From a checkpoint of a small transformer trained on Wikipedia.
Architecture: RMSNorm before and after each block, tied embeddings.
Training: a variant of SOAP for these matrices, 131M tokens, 1993 steps.
Each number is 500 + 40 x the weight over its row's rms, rounded and kept within 0 to 999. Layers, rows and columns count from 0. Numbers have three digits each. The size before them is the row's rms in percent of the matrix's.

# gate: layer 4 MLP gate, 640x128, rms 0.211, rows 381-415, columns 0-127
# up: layer 4 MLP up, 640x128, rms 0.207, rows 381-415, columns 0-127
# down: layer 4 MLP down (transposed), 640x128, rms 0.166, rows 381-415, columns 0-127
gate381 093:497507502408434484471475516539521541500477519511623518467560539521535555462506513506461522528490530464500497458518469479498537490541522488557547546479543520516543559517512518507463494548623510422517535497526505541589540491510463515493496529521510463557479439485493622509487529529497521530492522633488482501439472484501500507504423451517501475547521409439512510458462530506474422531492
up381 093:448438479461426474442467511573535480503467494477507468503456540513553575445540477467515517467503599437538485492539465536491525473554476500498550540523575515536509498447503502512431540524565499468510568527502545547529568533500489470467498537576566500571512414481482526539386501498547515466448519541510474449467435496481549496557488490497548495524507472519455567556471480491448438494528
down381 099:525574522543519535524477470489470487508486543538458515506513491507431442541498474511497593426490564523546570553446538486432471465485459525472464524448442535475446454478545556493492559477463478523527504533595469498489490441523553434445495440485481498520497596475516478504521536490478463475475522475592528527496520549465546553481479520608442517473487567558479473531536543503540546471557
gate382 111:520529558476510485522514447502512483488472530496528444468513603596460507445511500562510555528490470495505523550468579542530511489516508506480579475455533576481493520532474489424558498494430512503491484576522453561494590528447509525512469469600481573430443520523584462525489452530482525518536470543504510459470565445516480504516551486479541500511500485535453385468516483490473514450523
up382 114:518548513496494499449506447508528543494467538398537472514538532542513508516442473472526496575541505525562504434478560526512523445493509530503589509462472530468474572479535498469455492508455497447506492471397475543530474574469444529466494447536489579473444478461561524475510457476461534482458431477528489426487508569483546465578555480534546530486502491516517383547472548513488453450511
down382 108:560613529400508510529533506485500469544496537536461503516495502491568497518519492490592548495587527490532466512484532519488531440431514515467419599493518482542467514477550488548491486530529376505558486512544507474550460469466525520473544575567521497489516484527525552447542541521440498507542494457497479468621515591513461542492486518496508495521483519481513464482459554483483475521461
gate383 112:467556542498476470565485427503536495478482553475504502510463512576503534557520502488586517544480547504510477465442492476528536483499505519473566469491504533464514516479490487407485555426516404496503444530520601502520437490521483507500489467488455498510484472508495489516466490455514491502516499528438471453432498499538486537458536511451547429452542633495465365463483547437434545497503
up383 107:546433593483479510535398465510539552468551535485495485471494419422559446506572455471520510509486492506516472478532490529481507495585535480502513549515516493476449394493516530489438572518443468505579528528475468477475523430511515486545508568550512563470543488477440571502497505475507458496491581591519472469475522418532475480517485464525548469544504470464501495487490572492563533522498
down383 098:479489412508495428529568506536508467536480455494551480573482559543462550537514544504519479531538543535471488575500495508484465524485520464509490489518446450525502646493533441440519523541532548458415537513489501468525524534484515472464533463384509510527486526496601440501543514509511514474450457430470551486493534551492530470485492448493548547462490471543558497521462524584478461454513
gate384 114:438541500523514395506508497526591556500468485495501506516496500508479434525517485505547417517484506527492563503510539468517469548602492533502510534552412477539536476589443491496556466476512528442427483539518483437528502489503521462499484480562521581487473588496569529459432545576464497473464505532468489505448514483429562545415522498560483500463535469501522462554504465508468523493445
up384 097:462449482543483468503499554551542505477488456447472513497471471562546498467529540531503450506439477454455528473485435556479497536482482519511545465485531499499511483455473507563548559468493474480428519514490519519450489534525572500503484462531533563462472505470422534457439504461473555539424437448437533421527499523467523505529501448472524559430456570470463413604420496465455525433506
down384 096:507524422482529480478587505378475467561564516539525443578511527475501553422494493519500514504458503453469488509510530465496537522450433495481506519495608579590497505518495516487426488491511525459573498451409515539475552512497456483540542485472447443506559468458476448518478446485482538519496544527544461494500460498519459464501537511526388543489551489483476528483481544505508452542527
gate385 094:564473588482489526508523509513486458505577510492498531521485563570442405510547554526570463535482611521511576486438543459487544556533518524440489450495511486526482530554478572470577499511519507499477472464504480546515490468483544488514550497443508516473553503458527502535502449560449468547511387437494463481495505530538556447559457473476468537492471527478501558541482520468504483500590
up385 096:467542463444513470458473535507463533443378480503531518512475464491522500453504496441430462446524494433529459543554527586434436529487498483535544498566553445553470525553485455508507499462559440545522567499520501459439541548481547503507467475523509561533519520550505520558518473513532508476523570513564505437511497495475453516495479491549523511517537463480430416550467588492444448497462
down385 097:463444517510510520514503473511531553569578478459442550479510480487449459556496553535577513488518458485404544462414485492560516491573494530492466513438527501466531499477558551494532523418505511464524470429509495474555467485556487448519527418536463528472520483563529506451519489574441525458494488483484446539470523511590562459515505488507544437536457552528529449452531454520548497492574
gate386 100:450536450466506471425479440456545540496497545458536497517560516447530541557539534505525494425508518466446530408443484524428464498467536543482497470561498514479551508516496472467456491548443490455429516506522521481554450480532403537488433531451479489487512509654494485454503497480412448522520529569514518474492560486514484461528506503542431464481470501539497531521528517543504530559542
up386 099:499441517589551434522443520522511490535524414493453466467476528492495501510479505484441351473459520570528539450467507529466468496527464509493525534526499509488453467532464496500531515480465543518473546465618544541472557486435493468482494527470462492541503465509448478591495466473510540481444543505456552527415431483466484563503492512449451530533463444456530534556485507495502422506469
down386 098:509514472527482467475578525446475495522461539445493552533550556464486454517495497477613603564520466469393499547542489449465522515522565500464522471464477508473545551514548587501481444509552527486531518543460541491504484472590446519476509444555497522534473521539517501495531530449484470454503434587531435413527508533513511479449532500510485442516521576507503503480513562495552488501543
gate387 099:493582467588521460449573519465467553487492453565472490547498521429481520465535391491441448451480491565526539512463544460513474470471484529448466464462607552536466557463453486552509481534501536521543510537438559505514502533496456482519505487466549586486482462526484490448487536542505464490464558522523466549512556505523463496487590539480499551462503476489517409501472501542462550521540
up387 105:519499552486422562504486435503551492569506513468518491442495496469458493510542542508555478474509537399487466529455498458541485460482543516499583438508479467486558493534490479535485533409480506536510504544519506447517512579527544531445504477518510478563503561534403534563526476570486551461478491558467512447524452440405464503437483497447453485514490581481466490518536541457450489463432
down387 101:431455450536531430486558501432549496468491541515501514528540418557478516505405442493463524559443510537494495465472474530433477561536539473506446485448494493494524498478566532503531398510537541456538483466510497547507470418389458498572480452515469483468449490511574509451438495468526466457509533430464497475448510505526515577506460561535507508512491485546549514539507566490521505504461
gate388 090:538503474560592459495561477394505497539463471457623491512507510500495499477558530514449468436543484520526509469483427554553484570595526483517474533535507462520419448467479543505476484493487485510490528481515543526486504536498516556446447568447510452512527485513487499510509554511445478553447472556517486510491609438531488449452491521400465511461555547484487450522522504480508478514536
up388 085:543534430553598498457529518420561456508474470461533445512515478439547482575578549466475432472481497502518528480488484504535470466531493501526482503554554475466492526468472481512465497490443462488496539512487523510442538501514460559477444587495516444508444441532463495480548559463465504540388487549474558480529541478530492459511615484430518509447454549483515516501481489447521421476504
down388 095:506531518459482518562574528551484528552516510597421553486526555488456516580450527537604473558450517525486512469522561483440511470492461542462498413443500529511531491470492487446489519497477494510501468476501466458550521457434548473503519464511534510517509555458532489466563423484466519464544486420495501476499494592488443610541466546528486479516490462480468498505571516504524588520511
gate389 096:480573491522449473530513511530465479546598517545471467574450439481496523486487498516500401532474498482556515562513403514485611460456536490585577519505468525465467538489478559506471539571456492568466452576455518485556563504534486446425487479587514453527486476548512492505534537520511472508547456583454469482521494511486518487528487537492511530536440466486481526530495486514540486466468
up389 096:534506514619477515553555545496504564444532463440529503508503426426440476485513623504466506567490467523567473511526445584455526472471481474518556545535429509476465494578485536495530512457522512515480506516489503549472543429499453475512451503499459543544484505520434511524513535568503505499500529530522515475492549497415459507448458485530427518483433444536485413504490476485480501539552
down389 094:487478478449439496463502413546442484549492507495523511488560583543555443495473477518474462449572523443488525482436507410520466560536500474485513452467521501554538463424505455450498452512440498432474465446507534469542433524495549521548575499466466573500473463453523476500487555472525515506534463488487412486512471534480566478550515516479540493493470546522584482514496493507502538414593
gate390 090:517497556423475513584467545491475466492447513522584492571607553548504513580468477523437520530550488543473419523495493494524497451489499488521504521485436572509495555522612434491458462523498467482548441425528500528525500527479452450480497533522452511471500448493479503506503474512443421482496498503507540501419438436524493466513538458540478564555503507518547473514427453487505547541494
up390 086:583509519496543410476503524487486509545485529553459512460451538498593498521415547450443509518500464526498547501546509457592459538508535475498465487510481498484468519429527512494554516459510469538439509540549511495554516540474515458501472471457553517502535529543552494521548548509428528559515499554442539459530569532582504504427480509533601514493505483472467492563631509537515461498506
down390 093:499393545474473525526481511529488472415466448539552516502519468529444499474491611524551466508540519541530507490448444463505591419540518482557527492485478512517493469491430504453484518500500526444490503472481546542517450501504469486473419551506512441480452504495439541454466543435504496498558507452523459526524510496465522539521479535535498472516565495576436469418449414427580507477520
gate391 104:541505511496564509521508469513522525523452507480476527535500576613580452461508593455505477509519467509524473457481461493543474474445543408523461514476464507439380517378440546504536460481543591510512503532551534531566440530473544568543427471481477530449472524503455460535482462479473465533499492466532542506457499571535531480471542533500517500434505503505492507488492475468506487487491
up391 106:431486472564440520464472467453445495499486527489501520454650468494368504451485508494531470497548547495503435562593501490471518510468536475518521482477469486483544507535518495464488435564517470502519527516526522461479651501560534522526539467479481420486463526493534495458516501503473484479494511537510485480555559449555577508490463514468477452464527499519500518530493502503527524564424
down391 108:508517510447440522494494534488487518477495416465546503558485446536585494536521538431451530418456444524616531496522492508513488466511495498457433529481590514548504535453490525552443522430518561533518465444448586511527495538520526470575484483522476518525530544515535533546466480511506510447572511499490480527533436576529466444490497497513550509536492518415511486483613485536494461492485
gate392 103:517519533477529486483521483435489486517438554500539481496478535429501468512486484460548433547580545480458469508479522552478463560488500543536527512544454453458555545562575511562489449528424479446487555433489561583578442447549514490533458467467531512531514446489508495574487483500482474494543529499545454384517464501534522462478457446543448522532469488450542551504526463508450543497451
up392 099:561587532450509502507462552451453509527498534559500498484462437462540510536502452460530540446486501441520511539509500476564558517455479483503483550582495515522475429550458480610482468512511462454590506465467577534540488422507516452518466501445520493547547494533517503551509478476477479442553485526513501453516467460492385493519520497540459506456458513477496556501428455517578518566552
down392 102:476542453567529550595515471503554533484499484495543497465518510516498506451518541453493550433515510536502453432500515591477491436503416452423512549491537523501480488502545474507415517521403385529475525534565510551434579570503539548508507445490504469487547506543428513549516525506480466496510516539508486447433436524502521441554516485511484479525505537520571454520511465505550521491520
gate393 089:461536558481505497557595505533474485546438575528570481572457501520496600495523494539459464433570512419464520476580509472509553493593513491464498530516532519507442525538487498548487556482563525536556514549496510490504504514475471494568492498613512474528446468540515500549495490508538504503541516543489469445484488471595576491480496513516487539497424519494501499526535427514478457467569
up393 097:554517466507476509484480522430488485594507536500506514486565492488484509472479599564534475502443544523475489499468464562513535504453539469511495400514472495453475515474471520445505473525521425498436406511483425467493488439538506516509585502384548538473461554416529543504528486488469434481498516494476537445454464436481513531506473508437520488538481463544530508525489604477550530535539
down393 100:392469508498514512396523449535526483544471489501448418477549521503506474513524503470488480509498558545405552434522602481475500475502499493427519526448548467485578452464489482464497450454501530445467514547495532480598505484463536490541606556453466456563541527520509479482549483528439494470523494468555505494477462472546476504526543451527501528475446493470444509543484416544488497507512
gate394 096:541506537432477535544526466562474498488445430467439466547517556439524487438452454498457545487525466480503534517498521528479465536492536536507547519482547434500473462507505480515522485503508458469464419464501524501477503473485534537459440496545488487535432447503414497448489503463498539566517462488499540554520464479565531527479519479475539488468538566455448581447619422478561412425480
up394 099:442481476506501493444482536489518526503522512479540516453503512501495448522527524505596504490466460541542466507560494544481479504474524481541423431529512551508540524507488472534537475497534565513535468525490486533554501489538493550572570454470573484502451535525532448492516505493503471445500578552511503412442525498492518436496474527511536544512481403516572406542360470582434533524474
down394 103:520563524445495456538503448567400464483446464459455484540435522542487542492479448621480528522475571487514559500544549503506483551484437526505536483471463443510424487494413442498525527480466514455520521520468534493494528485536489519517461520527458503518475485476536544491473511451469534547465552484475485594542473420522445532408512448488471519436514531496462549484473494436582500461508
gate395 101:405492459520518505475472555496517496564513474530462511461481513505498542573431527500515403518465441545524477507525509544524508524499571482451505468528499572524460445598504493517539523501487496441512529483490494542494549544510443464543462595566542415443485477517513510419495485530484499463466545555506510538421426474511463536462552487543460376517495483479480521485523544507476487467570
up395 096:451433496529482514563532521506406537507483584583449529452491540516497514494579535537511441519496446457475485502471463512518489482433499503475481505449502487490511452552474458460516526517541465472484471480477506518479535525532480444485538579457532557431439535483481548472501447519446537509451485510508519550456486531450453582413374417488515500554500499465487584474485559514458523458503
down395 100:522502496520533484541438540432509452542451428512468489450494496527410526513473519474470489508483483552518480487583529435573517434502549543490478492532529540515447567492515487561489570477577485458519545512543439576568484552502493535498493495515508457467566496456562529534421534508495452391477472513476484488481495514536503476458536552512505488566548494541484497498518446569460474616501
gate396 103:462491451553498455573450530495476533546485496464461539495469427443452501439477509440464518526519518493418547475511440436522563477559501538512530386573614515472473542573506500494500526473544503568540489515510507500514478505539465478497409533487555487468437537546507439435524546520537508551538509485493456523436477458576515505519521494546534489498475505447473513492538481491581510446526
up396 111:581541495531500465508519554504533488472562421490532509556525530519492468533365505503503474463505503464523492520443518480443476581485428496452533492512503516453492496552494480482488540449513460455531532465482537443511479484477466466521450451435442507537486510547440559490617516527508452548522530470415546543516487434439487535480587523449400469532489516541537547519490524481465485490519
down396 104:456527464567516531529529475509551474482487480484508521463467473427508456482505578463506527553529501471461451465430540534485417480511531505482535503579497500546492497458506483507500544505538473415489457447519439559513571529501559491600476542431511434507559540453525438574437548505468478554509426516487440452507472531501510535438457471532547480449528494476547498397482538524533508534465
gate397 096:462497465524447478449462498503513520415454528531521542527508545419499476503535504474443523442529440474572556501488467485542568437414508458451462461471552452508477460546505514471465583521512596524384555522468400458490543481528497515456534515475445434497503539478526486471493512512513534532465480543508576490547473528421521466484490549528487484492529495511532530445461559542535524538497
up397 091:499534476528481496488578383499458528452534462495413475509477497434523587508434502499548556478486412506599549475470478474510453504506596535533563510470527450470469475461492545413584491483557523443486510437471508471483555443533496528498503495514418539479476513489529426522521452497480509459505534439506489458494503528534527484478491518509480505570492503492547489498462538454551534513578
down397 093:497455477473499515529450607485514520507458558543539470474435617529557452487624501500475442450465532476442493479518435556507519455500451453502487429503506547499588522494443473526497553502468486536532468565497560540478472545478500493474475465502508567542522476484483478499494530512434501506510441538515494546528467534468516487496479565527545538491539432463488574592565452488473513502506
gate398 101:521505496443577503481459476488481489504538542546478468490522467634480527510503472488548500554544476468466505472523505465549512505417413556418484467541483439527453531451550469487465529522507505461506486528430448471517554474511533481509445472497504581503558512499444523538589514496534517513484500472541430452451502530572450450485526485566502504620429525558509541515460501459484500514518
up398 103:522489529460508534567486555525543585477527465530502483501496545498448469525441544487468479459522525505549445498487441554523474478485528492423569555514527463516478514576509453498453551554441522528456459548512466471480532535503565401507563562443472388560509469458466560526540553500523454490497446474505539423484525458499458475500491469507525446456472477554498495477483553461508554478585
down398 103:552554494469500465495530463492499441515465471499449523537512471450480503555505475485507514477482537565537531521477596441502500412451553522573457461592490563459509497470413513557533434454533429459500544483518531481499551534461399563467434530474468563448548528538532458488454431535460510550568522453482507502510469500467532471496502504521492547469522500427562533487508526555478476536485
gate399 111:509510469437548509502486488480500507579498571503563642447562444477523444488530507562502497483492515448530478478522510522489453459505477466458484418427451488500511506463538523451550521508448491466565484452504536497575509571475408494508506510481553503485538527545565547537480519507521521444522581487527505531461421511533492524581445476488509515509495543495462514530556561538460506495409
up399 107:473498522467486558533503439513536479493527547466535535491528446518430506408516448539492498457521556484507487532455525482486523526548496499435509538497511540464443555530484524506479513546506476513402466488480465459512481604524540441481486501444513542511376462436481589492471493511510579519562533507488560541485485483487492521511440458393484520554475481508429405546490512466500559543508
down399 108:464477544529502478477519560542477493471463535518455416549485466467473499533517484416459519492465485502471552483464503472502560485535544477573525539518519523535504421487443432452521524539520537542497514530462482532490506454597524453507536485513487498469554554529616490505465446488445514553394485478535486485479577470458464493439531530583502450494519482561554559506537521431541430465510
gate400 104:572475465575483530538466487416459542518457571528514432468490496497549584533536522585513468462494475509436476488530500564527457585533558500528433514401504456513444487483502517483489504473485434472457492528492524473526475494482542534469455528545559497451472532493531518510534460526451526506472463458429496532509475511516461470448478479555544554536517510541513405490514454570560469435573
up400 098:505540567481482473450474447420503468489542529462464485463473498488498455485430456425460399538588531522479531452545532479514519466520469490444500529585489437508506427417469530458458499562544479452472449478496464510476512447457498537503567473485496472539446480529448511443476454540439483440578505485515463536493421488421536468479486537478425476473496484543507500505520533504416493507512
down400 098:542463502569533557564494575549475525498533452490567513467579458497456546439428474475525556491450489478507507551502442501472550578510543526503506518409544527563453478500498495523433431520525540445527518525515501467496553490509552508488482533511506502528582514518501551554462505532515544542415529509486579489477516471539519482549508610559497577555483520480473515507471451530532452474555
gate401 091:513509516567479453585443532488510438522478442443529538516505556497440534491505479551494483470457493509549520471597539457532543508494539478508490501466588515509513502432562532529486493572470556559483403539500487603538468475555573526490506516520475464496507486465478450495530470480531518461431470565488506547475446512522516456401497447471561551510534457473484470482547437447499453502540
up401 092:501503521490477496516512529482506516526386512469526485473474588532591458547474524476508485563530530541507533543469456539528478503529472467537470514435483499554471493519588519493560455522490521534445470505493490536494506431474373616580517505502554559505503482441521532544510571483513489440479519474558490534532525519549404495441459499452455479514437446538537479494562509513473497519507
down401 086:552537488519496517496464445570478536511590494496510516429527483464476536544486477467458464463430508502530455512547546431549586522447502536494527520477555467485544367630465492583458549523525522481503455466497497489515506548491584423514503492475514508416541550462512467497472426522483464526465510528499519507450474580498553508499550496480545456536559500504480466510489514481528541497498
gate402 092:457521467402471505569499505519564574523441545502503551486623488462421492527594518517580528471579437481486496480491471489464529464473501541472587486497449477497505525565503518482484468491504511456522535437490614419533539471451492540434498493536522493530481503562515530485523484460489451507489497497492446482460505532537454455537486505510457448502517474539544442519555508426462481515517
up402 095:587480518641466493446477503485502445453545506479521468538372509546435495412432509474487473566447526483531497518548450486567530562541435492505500484499524542463505444477513481493492474525495493504443524546517411539477516510532523504509532482450439477486482514458397520514494470553484536449475490464520503486512531409505496520505516479531530572545495464460514551494426519508529468537512
down402 103:451538545496471508538472406511562497496458572586490467447512547512465519480544518583517508499536466522514452522558530482500503489597454506531489579480465445468494490498478464404498508463545621392564439463493517492520475497487508471442451503534540541520438509479544510505451518508520533477440453509494534464486521528570504487520503484523468451453477543492505465460596532454489514512469
gate403 106:481479550453556454480547471479434518470503505509458516430592494547569538487502443499515518536546483399584478571555435502559503531517497451540477534530429474477505576427519557507409496509482461424499494559468469579521518542479508526450431498493519507527492494517471479554510436474498535487464538497492455527534505544455493466500464496532545452552573506571489447495539517535506531486468
up403 112:530515493545495491517488470460462591520563506522485519515427541587432560504495488488519497474491483441433481538578464556505539460454536523558538544496482437524515442391484513500525567478558487486488518462467430426530499505536524510505480509553424513497546555489446596476506517489490478482490504519489503535412396539467501450456521556446536488515500517498543489485580480519547505454497
down403 103:527507478494519541508523515444455476490534458524520461487523441436478423491483530537566445531483545512547481512536478432570491528510417537444488474461508487486506539585456569505407533533487492464447542565508548520501473526472504523529470529478530499484446444487580446521553429458528481472591540519540515496548540504559459468501437452508515578503522418508506567480482492482503518522596
gate404 088:507520471561487533517568483534438544506529463531470518483557489481576458463483458524553478509533545527486505533482456506578568531404479517486535504446518525494466521544520555439455566514529547447481465477504509505522533534554485482427452515488494586494507541497532502462528515466580470513508487568497529462499440536391547478511467433511500460459449427528506601524520574545529452536493
up404 094:434508543546459514446453468517438463431483474488514499515602473525517491496475478507466435478488491537460538528481589450480488454493482451501516519482479478448569542563508534494467522458543503411477455506499534577506432555464479550551497522469428471548520498491512498490484503442554480499483494479575479465441480512464475619610462538542510554499531480429487499541443464529513532504460
down404 092:537448454579533466562566571499496473496508495503430492542445445447507496549556518543497451487534467443507489543488412499523503571488520496547499462498511495542487435422511458533572497548417539570479465473477557414466493478527532463451550485526554505458565510505528480539571483479520501464485519465515485495537519515446526468425482478467433507504484540561514511498573486482400462469519
gate405 116:524479507599523524541434517511484511503530499514437483520449496452496450535459448478494427571554530482445511541493421512425510451520471513459489490452537525502509465435523482493466485449490473467491475439527490543438454591494560466514492535462521542518506439532591551491468539476488448442532471502529591499428453460483526520507565452513535472557445537542496561457543530506516583525470
up405 111:529549489551517547528514475461526462493536473557464527544405546475493455394513458517473486545532520489506559542492508508487544474514524465560575513508480503480464456431512500532499515459506453431499426449511473517448474558537551473452547516534476575482543456466510552559428509461450468450544416526534570424433518442525535533532547487492498543543544561535526437477522509487505504459499
down405 103:454471525475571484480469511488502510483563498434513490479622450547484487521507543464513542457510479515498464457543504507534479481438538483448489487494501436538541578573511541435510508552528508579498585550488593485554497408489454539501455530455492454493472515491423397493523507492554515552472586516520480510558480502454450480462531494555468485443481452472443469468489490514471478531467
gate406 107:452432506570564494524518497476512521468530486529449514486469540437479408473452482484428454590544487429485523557502539480563481446464498471518541506495475451499543541508458558504544486514509468578471525558478509450516470474513498427536455511575496527489494490522405492439470478489482503517498499467559520510512550474465517477529439458529560601502521521474393442459578508518461455500499
up406 102:518450477460448535445563510507512428489493613520551491556506419551481546508506515492457467491525607508479510480578457458527473515564536425506463554523408523562459464514508578515453510478505517450507485491539518470478509474496574550481518531446463508491571498436612512542510534517528527449506578530481492475468485480535515504456440551512471525500555469491524539529499497493481562477517
down406 099:472494547454600518507511471462458485543490432555467504540520531476461427514468512525444437454479425511538534546445522520558529434427490526471576508498523448475548493426478472490491508531489476520503524504523468510482502500504479448530453505541443570475472455550404486470459489439478438486482478465545541568445540508511576482535543475464546484513503518490509397437517511497544439571476
gate407 107:499420473445493491561479533499565494559440575456507569521509533484515558577472465563486489517485561477411480546610453497460489468491489428578460507502504441470506486495534506528440446561446504543464399514505498472527484476466514466534540502430520542540485474487544545477517466512504456497541447517471547516492518478534505445509497550440504446419504500570478473520507457456546490517456
up407 105:460508470460532511512448458436459443433505454480529508513520514482521548471573540476471500487582470494554477509468487453502459474522429470494469464562511543513456486545540479471488513517431537522446508564422538506525506457487415463511478473571536550462483481504595462527557473521493492473408480482487480468503479543547478516439475541507429532450492502466416579500503468593563459476555
down407 104:482511463454521459432563529497530484478479522543445467490453419582520485539435450529510493521477488510441486535527510440430509509540486514519526519459490461458446425509488513524545527479543442506489461476608480570511526500472568506529452459495502523489466491501517482485462563449550520498549485554534449484502479482504487535488558512536534502561424390558539476423524615450498477509457
gate408 095:468512493496500525489509496517525475486497502507466510474537539421501471455496443448437556560643492427552522511496490504539579526540421498532490560483565532544449482469507449495525519465499518492465567549484508461539523546456549516433437563504460490583463478489457472428486548514464520603499503617481456521535519513537466474473526471489540461478476563514465481479478482491438508507483
up408 095:501551514441536506475576478487448512463422474495559534504486487525504505501565529484516400498438525478527515478502482528474519513483469550484461442466514537442585540483545497539561438565486495512567559483512528545486518414532510558610494459469531471533507428548462481572492481530503519537471455428566498549450475489477470553505570535487507561520468459441562504488518484468501445464460
down408 103:450516498471462507550536513475490494486538536486505512489561537427472569480467462447508524501550479487492537492550548542533439543581467448590520590462479511558482516553534486489434497479499491467458501508439486489546482560439573461448488512484521567484488508513550479475433500533469545506539513555461439473439536488567462450534448503584457517516483539501413535492502516592441553526525
gate409 104:490485540559443527458463495485525544576547483484517462485595516460442569525515554473531500542520501553502507549522515464462460470563504443502578479471453533536525466534483485517530521434480468504495542456495527438502470512547437520455456496496510506437526426553471546540540544453459438548549544586477556446478412497477509501523509466472490456541457479562524550487388468489456493522537
up409 106:494452543576430531517436430439482527580595501518496465498612539465486512560500523548540519504525477500522457527492471427430418474495468411546493507482476492510521473531523525520543498471465512555502509476417504419516500527471523539500450472470524534413540554486512534491581517505434445522542447509499513500499480495527475450443519484502555508499479498569444524454476509531457498572512
down409 102:553516489428571489471473529498501522501445491510443559576441512558448418420468468451470514485457516526480503406494552562526443516548462566546504494501526457530488535455528492486545474512509461471502476568550435555517476434552504475508525505530516454536486483512464493496500459480503488509460551552496478474523589439537497558522464483494537538465546555480554455571561524449521567467429
gate410 102:498551533489486494472475492426504528472541479480518464476532548476540500577452522503503404425493501537558475522478446488444475481538519460469468514498455528494574528431497498462544541497543454535483531468525554529510510494451493471503500520468509510551487429616502502417492575496468446491484533451404480554512533520457562496573538551435414529515501426532555434544495534465508513521475
up410 097:543537465510467549513527525435514507578513598472535571516541492522494517542464459526516511463570513529474539531499548501499512527516444550484517559490558477473500522499458500510493529469529500491451505557463487525567424535518513537475504480458488564450488519554448444469584571512549511524443438526468531503411512504599508461508527542419557510552505554552556523502539502509596433487479
down410 096:458483458472532445564442500500432496405493503502498483489424457490464519459547490458498443535509504495509542449539526435490465505506544501530539444447437506516515430516546554493512456496521535472605481449489535500495522478480494528498482486550530470497463515491549518569481408436435519493553482478529515498555435444383517489448529438523484512475500467531457455428491462508408549539530
gate411 104:571527486503479516485471525543416483506467538482478524530470421528483615537449546543533494462503470472544444508557428499472550546484516494462529501510482498576459531500502588447536512540520462443433551468484475520472480459496529475488473559506497507527509558523420432471443538458519520574531484593476451537479492527497517564534516435526511473483479530522453485541596480507565551545479
up411 109:437449502520516533525429446555500501472512521531489466577583466466464505472513414471498502524661456511517490539516548478557416515519552531475506483457559498506463465513498486473490493490526421514517487542477506475571514575541458529525522529437508514499494503394549533519482531501528509518537518481501568535484471483536482519480504508544475548540494528502474461541473483417451466550604
down411 104:550447526503517523476493514446497511491484546514454550450499494586472443510588623538472518509460452462518454458464448533533563525532422573523513477571509484496483466520529502471545555567490404569516549411463462536488521474456515549498444510535460525509464490517505538494545537484484465518447458583478447492482496507495543477497490512470560466564555442510494540490510519465571528461497
gate412 100:459475552511549524477483519494527564460518516493445466529529509527517489487570535544444600520455459534529491435489513532504485487455492446521512459459469492509510477513525509530558410417537496556516535589565523572470459509474521484492522500518425518590523524516493554431529460522507442510450482457461532477560536559567494483589536435508513489448522452492478464502417496528563517488565
up412 103:541544529469532505462465442491557506594556490481538498499483480526560518523480539529532520506499444434531438521486480549488498474612511502482423447501509505542535537488490393545493548461500542426493480504411563500525482556499541483469433531477562483551477502516515489538518436471520487493588471471526515464478455543430534445564451585497462510500560462517460512457481518446552504485531
down412 104:481553486538452493453526520523475472425571445502523537487488521498505500478437558415502526523472530543487570539473549403481523507409535533547513503502433537474486464497483526486496445534522511554541543531504459585541491555465451545465466507542487481441488441551559464474523539524462504520511494417516489581562472406533488526548592492503571448509461503444524475476497512548489512502468
gate413 106:429550492503443493470476447529497493523495505514532535433459449495448468466475526460438562504542583509459435485515478504456463491534509507482538504492510516537525484463520477559414523604502495488512495443548494516564508506414511454490512513474488483566444547486555596527452550627498536478496506499464526536495489459492439549482439527495412466506440503510465557458526477489468550484429
up413 099:521482483475499562443523469553464567504498465482446525529492517528481536432496491514516503485442447490486553458474522566489565571486536506582442496493577456459466515497518486538591475530464558478489532490552425465502474525547486512526459490576538432540589500552532507447445575479482497553513564493532478503532496472554557527545509537485531513541571527487504482542504434524440441413478
down413 098:526566466541496418490394463515481456502513576456488473469474527418529435539427456538460483536571557492504410552507495507454499488483494545467508457485446499551526483492501479513450524514455445502499509481517513522484521513462482463436547483502412492437415581413538539553544458536529481392457437503489517527498534508469440497448509524489517456498468516532476527479501502492497566516487
gate414 107:470560521548620503499496519482453466501536506449474490539428492568481494485479450541443445496468467482560523544553581491478540513443457502458517495543499462486496473499507553485516464478534556463497477459486539535463463489520529575415480472500487474498579504516481442478533440490528522493514482486548470442608472499501567529546502454444492496431497530550504612479462444494405501524479
up414 106:510537575484492455560513455484415507554559544547510510432533503513558544466460561492565483510467546474461548496499466557490493517593441511500485569495561475474459494464508494512460534470534529544535464449494453553518507555444508596539509542576514563413419473498515503496457432487453436471508479563549494512522490462476514470492524476404499511489527496485574494455495490488534499494441
down414 096:518538468509518524506506440484522520528476508477539483517431415467481429491519476511469444489492457539588467518509578400528522500421524560516473424512458486518536457502434525440542488429500497439514484542516529435465526474536541498531544451492459482539586489524481440509510442538530572529514517493472496451581510548540476516571485536498478446537472513557466563535575509496449516516434
gate415 101:491533472547529565504546500499473503560500512471474541571486442502480535454569513537445449479516495504538530472533528498529501497516481573528521473529463434487442530504571542512542493474607515542492606472492588492493552531500506517580477545508509531521556544559495443409526414558480493528540453461480496552574530502515530469555552555512516541518549528501471492515539467493460471409492
up415 104:510461535460445471475456536511482464462459504522529439492473553506518502492522511516527543495509489579473504498463498454455520491614565485435546552484557525600550564544468443506510396524481497415526477504521464505502503496497509547446552462506440467453488538507507542523432542459490431491459485487495529512496493517514554547503539414462466468451450462517537451439419526467457438553529
down415 100:471543486573541567534497447489536475556560467480501477539484444486471532492535499478518517530494467536564486495525511514519466508495475509550465488490432464492468471475528540456553529420573551518504519491490527516529582496502503508542495522512542502500451481570560419499521486527491543472669516514453449520489521473430494467510553560455533585542565558477396479507540500501461467466491